Weights of a small GPT-style language model, trained from scratch on English Wikipedia.
Architecture: RMSNorm before each block, learned and rotary positions, biases on query, key and value, tied embeddings.
Training: a variant of Adam for these matrices, 386M tokens.
Each number is 128 + 24 x the weight over its row's rms, rounded and kept within 0 to 255. Layers, rows and columns count from 0. Numbers have three digits each. The size before them is the row's rms in percent of the matrix's.

# layer 3 MLP down, 384x1024, rms 0.026, rows 291-341, columns 128-255
101:130119197147157126127097128118104124084130108093103131160085130142094131151171124106104133119113120147093129110148132151130138132147131152131141073076119150028132102102137118127105108107126080099098122110119156113121113109145128111103153117109171093150105144138102078123074134088131135101140108158132126150115109123165083140127097102095123138131123127143151140094166157169154170087116
095:153109160143100125144142129136121136146085140143106186124109099135151174163095122094142099114113188175151111138117106141108113078120111161147118169099153138162127108111116126145089170102154158097130113115156110102108121056132115111158115134147184112122129163134145152120134099098149148114139132114142166123139118129110085138125131086151134125127117138103167136123141120107137169108124
097:109138151128128185113086133119169117114149096141174085133148144131142180084130146115111152122105141089132180133122115108086166112094114153092049121179107156119149136142154119125148124121157132164119100120143144108098114129096118106113170139153128131157110134143097160119124122161138153134169164091162094120135146139123104102115136117114108095132117144157127120095163115098191129139126
102:133108175143146139135131095102138131125157168093150114129127117147160082126107166129083144145103135129161117114113135128139129157136148124130147118183105131135138118128130127163174139119151138084097112172166169139168127159100128072118184124115091121133110118118147116115123116100117132123154144152138109137124130083114165123129164105164131175102137137147142148126142154104140124129111
099:137064140084144138179158105118121120131108118127108116096152141114118152140094148113125132114155103134101141161122118112133105133120120135156150130101120123119175147123120086118115106152097108108158093109154103131104108135117136118140161157146127120155122134169124146103134090114130126125147106101151124099059149162095131138114118125149121120122136123119137099121104125092116108130166
098:146144079136203152126156125141148158125135124121130112136142104130140166128113131135158124137127156158112079137113151124121155158132106114119098140124106126143145132102127147099129141131108150160174123122128100123138120127107118110165108155154164106146148138142091074106136133117128157134102102098121155082104153162175104108171127145126119111116126123162133093147118170105135123146118
103:098096138139174107103111163102122140143108129141112106128136137096101125113148125138146112117111113161151127138181084144129131132107115117137157100119118095146117128130096187075096159133131143161144113154130119118142157140143132160151109125148166074150119105141127144101170108140122123100159127177151145143111148167160139121085131124087100123153140158133134091147150128138112167161095
099:143082114118106153113119125135138153154166064101125119093133089066105158119103143138121114142129139131123111151112099126088111112096155110116075118146154111144137130153136148120133115155124115100113145113147176165144128129103143151147159139152121091113083155147140073129099142178101143143124160136170137134130134132123144128121107105134111111146141146149134128152094121100167127116146
099:175148066125142135180165094132088138167146142156138091149164145143122114145150133125111124124104101113101039158094141139201086150120121135147103144122157137128141114159132147153132130114113134130178152147138108098103132107128142124096150142125132143110147076102126106140141116156139086130122131113136122125162141134126096115133134147102120117119162161121114110143136136137093116099102
098:113159128146165105127137148111108131102122079111130139119117110168118107103121125130163159121109090163115162142126137121120140108068145104165133152155152113131141174134145153117157150165142119175162102138126146146126143126166150093137138114161168116124120113144092134130119128172114119099088087156162121124144117157110183097109130113088185108103082094123143169113109145126132121143133
096:160153131123134130142102114076113093167180122102093109159102160131113121117102144129169179131113114132089062079109076161116087127147112113108158137104144162109083126122116115145132073108133145124123106115125112088108107161124122126146157134128156129125134089185115123156092116109129174134145122088116146144121084124116151139093111146124141164113148106116134169168139110152078158120107
096:160161131155087166132114138115122104125148149084111159123134134171121105144106132146103145124136142127095175105123077127115141113105149145146162083150122214081102150148138105090142135153141084135116135130136094139133112113170160149129124099173102122114124099125116159162138104129118171105117101127088124135127173100146188117159143128119154142145129129130140136124131093113136089156101
097:123122099101155138183172109104119131133179137142122127122139124117123140079120135151129130115137109165145138139121172130131147132134102136133122120128100125117056157087147165114127135151113148135129183161099130162149105113144171132099122123134128145129099104136104133124068132106164134139099128134117074147092115149136148120123132112100112143113157138110100122156104121161090138132147
101:124153160093113122113129176110140133137085112103129149106130106090130151159173124145129108087127162129142117119121140127111125126125131112120187166127133108149111140159105124137099146128111120133136128115117153146109118112140140129103100132141104125088130119150111104132138143143135159118143103128110185107178111139115096148101160124105138105130142125118134142135122100135136123136151
099:106146168128136146154163144181089108160153095125101130107069106121168104108128069132141118141140138125126146148110103108139118114144111112145104172146112147111112179130153137164102147129129132088099114108157127132120119123094116090151138097123111159154158141118119137137102112126114138123116166106145154117134089129190099142132115126128074206121117126119141091098114144123090111130139
100:139118110160131132117135126129127129131123130136090101153148137157091130155144132127112121127112136140161155090119109153125107194124162163105127126119140117057108120160095128143124111165134146193166154091137094158102135149151119136150150146130117115104088144103123130159137141132069137101154138119096081133095112140136133106090135133104129123101089114142100148141118115137132149149153
100:117139157156089112094130127155135181131143120156131115115159127141133139142099148139081151130091117102137135084111139179152152148146133135132111132104126131148121129190089121161158083125102103115156149138120097126144148114149151126151153104125103131145123145103100105164147175124149118172109127097134093113135090147106137119157154093119098113134112124126119165115137111111095122166112
096:142111115098114113103160069149156160120112097109141156140115160114096118129140121126090096132046144098139143149069135106119126156105104094150119147141120112166131140111130163138119167131120135094114154138144100144164126137159114136132126098126099139155134175144113138142112102144070116136107081138114157130110142129109142174165143152137131140110149077107146136108081110110135114102094
100:135143145116150155091117142124168101082118156141152129087083103126098104104143106115128126129157069117145110121130148133115125101175141083156155151161127138090125130102121112127152177124103148148159154110086152120100118073134106128147100124152145140132078148147095144088151142142133156149110148120146157109095084057111121112119135102092085135112063163128146155114105105098108167127149
097:115127098154116135147126154143125156134148115134183126114158117148095088121090131144153171104064122126111072093126106134131125190133134142151143098138169085180130149121095134101180120124112133110127162134072110100108129112102149138135090141092197125158138114151143122105139179134186122111104098122109142079112135099117124149151114115165102121122096123145140132151111128112123161100198
159:132125088122098136131081118102095158124135112087124136139154125134129155143155129108105114120133123124111106122159109109139142087066096147146131078129119100138172090148165149147153123139172168184127151099096110145125153135140070106165110154132141125114145109118139124179146151158109125127106135127152113146124145126125128128103122088093113108157140136169094135121119151127127102107162
098:092109137146134165128114110095126132137095097104126156136099103134150109136147107167117139211138113141080116145111127115154147122111113099160096121131115149124114123110139103118162097158104103144067121146099105166144109167129142115193130128102109150193096109112121064098125151129111151137097149150146095118105094175097130121132170130167135157161134113154097141126135150151127103117108
099:149125139127128117106092101099139127150111124158081143119137087120082115120147077144129135154128141087163130109164146134162162108117131110104110136085163130076103154141124136119139122125128157131153142109173134154148103085117125118153109113105157146193149097079128119137140118128148162127106139135162138156152121149116114103135093126131135076062140126172131121151108116124145119081133
101:167089194119109126168127097134151110114150133122131170113130115116166150101128111134092106153119162133111093079121129122125136163100179119131119149105071126135142119140105120099103139134147155136147103118154159088121126082081126114132132100087142125175101123110137115115140133120181089127103131130165128092147076111096112177157124132133137114123128144149147152094141133123096104144116
100:137156143131161136181150092155115147102110144161129106121122113116158109159164145152130098138150116101160124085159146135152124178149163146171115144121106117150129086120111182116092128097132121166115120136106131127158117133094129123129112125146152138143088097106152141116163118135157134099092105138145133125137099150136131181122099128126157157110133151119182163106105117130153139100118
102:122155136097179106111115194135080115111186138138138139133115166114117157153156096156123104110111136099115137118100141098115150125126127121114078151142148123143154123124131104106116119104118113153130113123157143123119123086119168104109159092133083069112125143161098119130118124116125129115132136119099174143118150132137093135137153123165166093142167118078161094117097116100117170173155
100:090145134138122114148123099109123105096138130131109133124116141140138106135126140111159118155129106130133079103114136149153102136139123119153101149146150175141133127129128148163081122118109105137124143132108116169174122143135122132147114146113164166159133130120189124135161148182165124181141128114168063074131153145088158128133149128124163110126152136133100123113138104131161107119122
106:103068158103135152110169095091130131140159158159087142136143107122083172111155134153149149143123117167138137154140159160172097117147115148059139121085092141178160159115135131129104091152143118134111111144095146116122124119177132121128082095116112137142130090116118133173122120100142148134141167163096118137129137101135124119148167156125138126098090124128116157108100124166109146119160
094:091135140104122158134093068161108142165124093094136142125102130104148172155101144123141134195153136156121109114119130129147081084132138139141175120148154105152105096120154100174142122112120119142097104148086116130133150147111126135111134120146129111147102094183110133121099126159116127089123093140159144130136140093136137168124135138123135153141096135149120096124134100136115139180088
095:078131108099139108125125185145135117115109107146109113094105125097103117132094132122151148108155112094106115104111079153158095137165125091115101105162119125150162150086077116105127150144164090094081089146159141130102159182132128170122148108102169111135128106149142118079136105146108153138107124114182127130171127113135129156127093141119107135111171136135119131136109097095158127119125
097:135162125171108106098114158095135123121190122130106109098166130174154118129114129111075149115152093130163134145112133086092108167123124147122123146173109175121119103139112102145120142130095136074147117115177134103115083088119173110152096140151145088134120146090134139134095140124134118135148156121122080128073078103140147174116130113134149138130140147098153122203116117134146091114137
101:112139150070102111105097088114155170130093090093118081133153155120143108147086092066085146124136120124089161134154122114194150154114095172157130136137152116138136133144155084104131144137132123141106116167146067121138121178119113169117149129137152095108105160141088121130150123107113136123136158137108104134157137127103137155114128103127139136164145142109174163085066107178105163125123
099:124158122099144157165154143118131102109138114104105093108160146126166151110145163131156092132137125135121164113114134097143080129128114184147122157133088135148156153132118128127136127146144107139160137120097154144141142098127158150123149140104135133113158132096115140115127158159165154140178082090153154146113118153113153148138127134137138074101116132120146144097106136130136130171137
095:080131108153175125131093084115097113134160141112113130138136154151163108148141092132157070144124100119180081133109146137107172157116152125130124105135141133092121128142131084171155152134140146146148136134175159114159144138086098155117103133148119124103080115123133141103153150156140125112123111059079152131099086124136133133120126134153143143125166113094111121116144166128135099159127
094:172128151123156140134189176123124105109131159100165147134103087140121152120110151057123155102121108117129081136164174098118125099099128088118144130126108124116102122118133104100154073144143096139128171141111145089142143183151128108114130116135102124134128122135136110154113185093128126171127106111144142128169175091136150140132173107154126158131112157108100157164108107116156143160113
098:080118117148120148126077119116174105137140121140121127152086136166114124131122139113124137103129124143120135119132151110141144153124174145151173093141157140089077110176117144118164104112105131152123171178110139141151116135147127078095132106131120138172119151150130137142110131138156118131092105145132125115147143130182133127176133151084144141133171078123090111087139126159126110119126
097:144144138076113110116083118068092144126149157113115124166134157094165120119143109137164132169102161125133105121129111129106119129105121146129123119123152129113108128167107147126129107185128136142130143154141138125104152143144141109169144095130147140133088153122141085122156119115116152120150139167130097107166121125150131150123137137150109106139131099094096154143133136115123108122105
102:129132136148140132120100141149150110099150107133161136128104115143146117152126116129165118111141129139148103123148160153098121124159103175106145117089134121130129146120114119127150127137088115133121106135130129105136129148169161145108144152143135063076152119139149165120137112137129096125121133150129099126124145161135117133128151116118120087116068139141121127178144087127125132108106
098:148123142123097161112140092124137143159111089085120119141107133123143094147125116154137119119141165118175132136144148147088082130065107135146140130142154139174121143091122111119121145094117153107115158171204120104148144110095137154130138116131156113136171137125155139140133110133087156090105132132139114109113145131167132138091122140139143134150158144095141130162148117112102151172150
102:097095095087136103111135119115147120123088132120129130146104124069144171140122144101196152115129159155121108117146128084167131113141078106143133121099135111109130140103091138135122125172155105109152142095140141158078102142165126156125122106100109130068111124128101093161130107073115087111117068135084138129147122140112147105131145120130112093100146159164095096089143131147139138094154
103:121158100163129107131133113152119124123166111098165122093155115137125109153154109152172135155107112134150124101082121092127141161126124139150116138110103175137138110115125155122126135095118101157133156113119115110119162144106136136126133121097167120108069140155184116122157149146108098094142127127124136098132127072133135188138100137120097065139074135134142147094121149089124119122125
103:106126155156130111101127137081122103151081149147164091089081119155095139118135163131099137167132125100128170108132133104143154097141119147105133195118101102128132169182143110154134173164145132098132108134140144115127124131115137099149098175119131120138116111119092038162083128134121119094093125120130178150100176149158095069083121145138136133086099114127102136104110097108108132115165
098:117105131154165131132072163117129112116114132086111164139162141150083112110118151153160095103091138134124168111122101113109170148098170135123128100100181117103099096113113141064112155159110131117116111140119106160115132130131160124152151129154117135176108115129106105110102134150121094116098127108106130128127140141107148144125119161164104158103119155121095133146131154111146153150124
100:121137125140115158137121100117091120138115109141117135118128081124123134134151142117139144124114121094144152110120106117096134161121155105100110128103120152147146136135131116130125148126102099146120130114129144146126071097154122140135149112101156175180141132167142124150123135187134129151110172100133101147060091150135091162118130126135099138144162166151089145166171130117084109140146
097:145120127130111207126132171088110106107102180094109123104108099141106112136115154119127158188127133100096150112147161116142101162160090134140138097085161148113135101118180170118109127148116166141112105122145124137150137148107119147150088117155102118151131126153094120100130159121124122101092136129126137106128174101146150128100112156153175144140150137122137143164116152176068120110093
099:154128153146118102136141140105119112104141135150126070094123104154129102113134147093126149136203147113108112148130127112104092215155123103180146128153139143125086070124175152098116141134098099143141176157171130103107131125128171108112125116152150152108127139099152109132149124087173120126113128124121096121127115094118146117154167122155092124139155119115127116111085148104136116126102
098:139132163137159130125151150127121147128109110128094124122130134106098132117156110141107159157103118119131129099090127135145131103086126115131123124128105103155151109147127109142103139081115099119111108168141110180131168125111134102123137166095088125131153134135157131104128121135097107167112112146128122116095130142116153144148127130139094128131110121135142134136132104121112100108113
100:095106149131196134112128160122173115150117120115094088128157140145091179141120119154120175088124116160108108086121138173128106123094148151098106164143148092122152153186182156122111140191127115138150154121123196115150121160212123150118094140144160125123142102094109124114163132123151104135150111087138112123146158119146139096137125124169115114142134182134125109131136107162102134118149
103:121085102116116142098142140102119093164134146100123136106090128143151169137095088153142121148134140179122096158130122106141156127138151119136166166072149127138109166158102191111141149144129122129093153150113169068135149135122153119133118160133101116135131076109134055098138141101121107124116109083120149104134162085171142160105125095154120147105095122079161172138126114088088125064127
100:115120082149075140120098111131164140165124143111144112118166127142119115127147157124128146104146129165107139155122117126151094160148136092097158119118091136128136099116155146132111084136144160131117118108137125172088120117162136092131115136123157112121110136096105154121138168126135101095115132149153151131144177112089162163102141152104109103074124128108119149146124121116127116123092
098:103116107151121118105123150131127113172163136179142110143144118171106150113102172141182146117143116106147119111069117180090155108092152093126114112109112133098124144128151145137133172159124119110138146128104099137122105133142187105096106098138135128114125124188148098153117122138120167126169116100141087087101126124134123113152100119128142135141101093138125142136090178132187144107112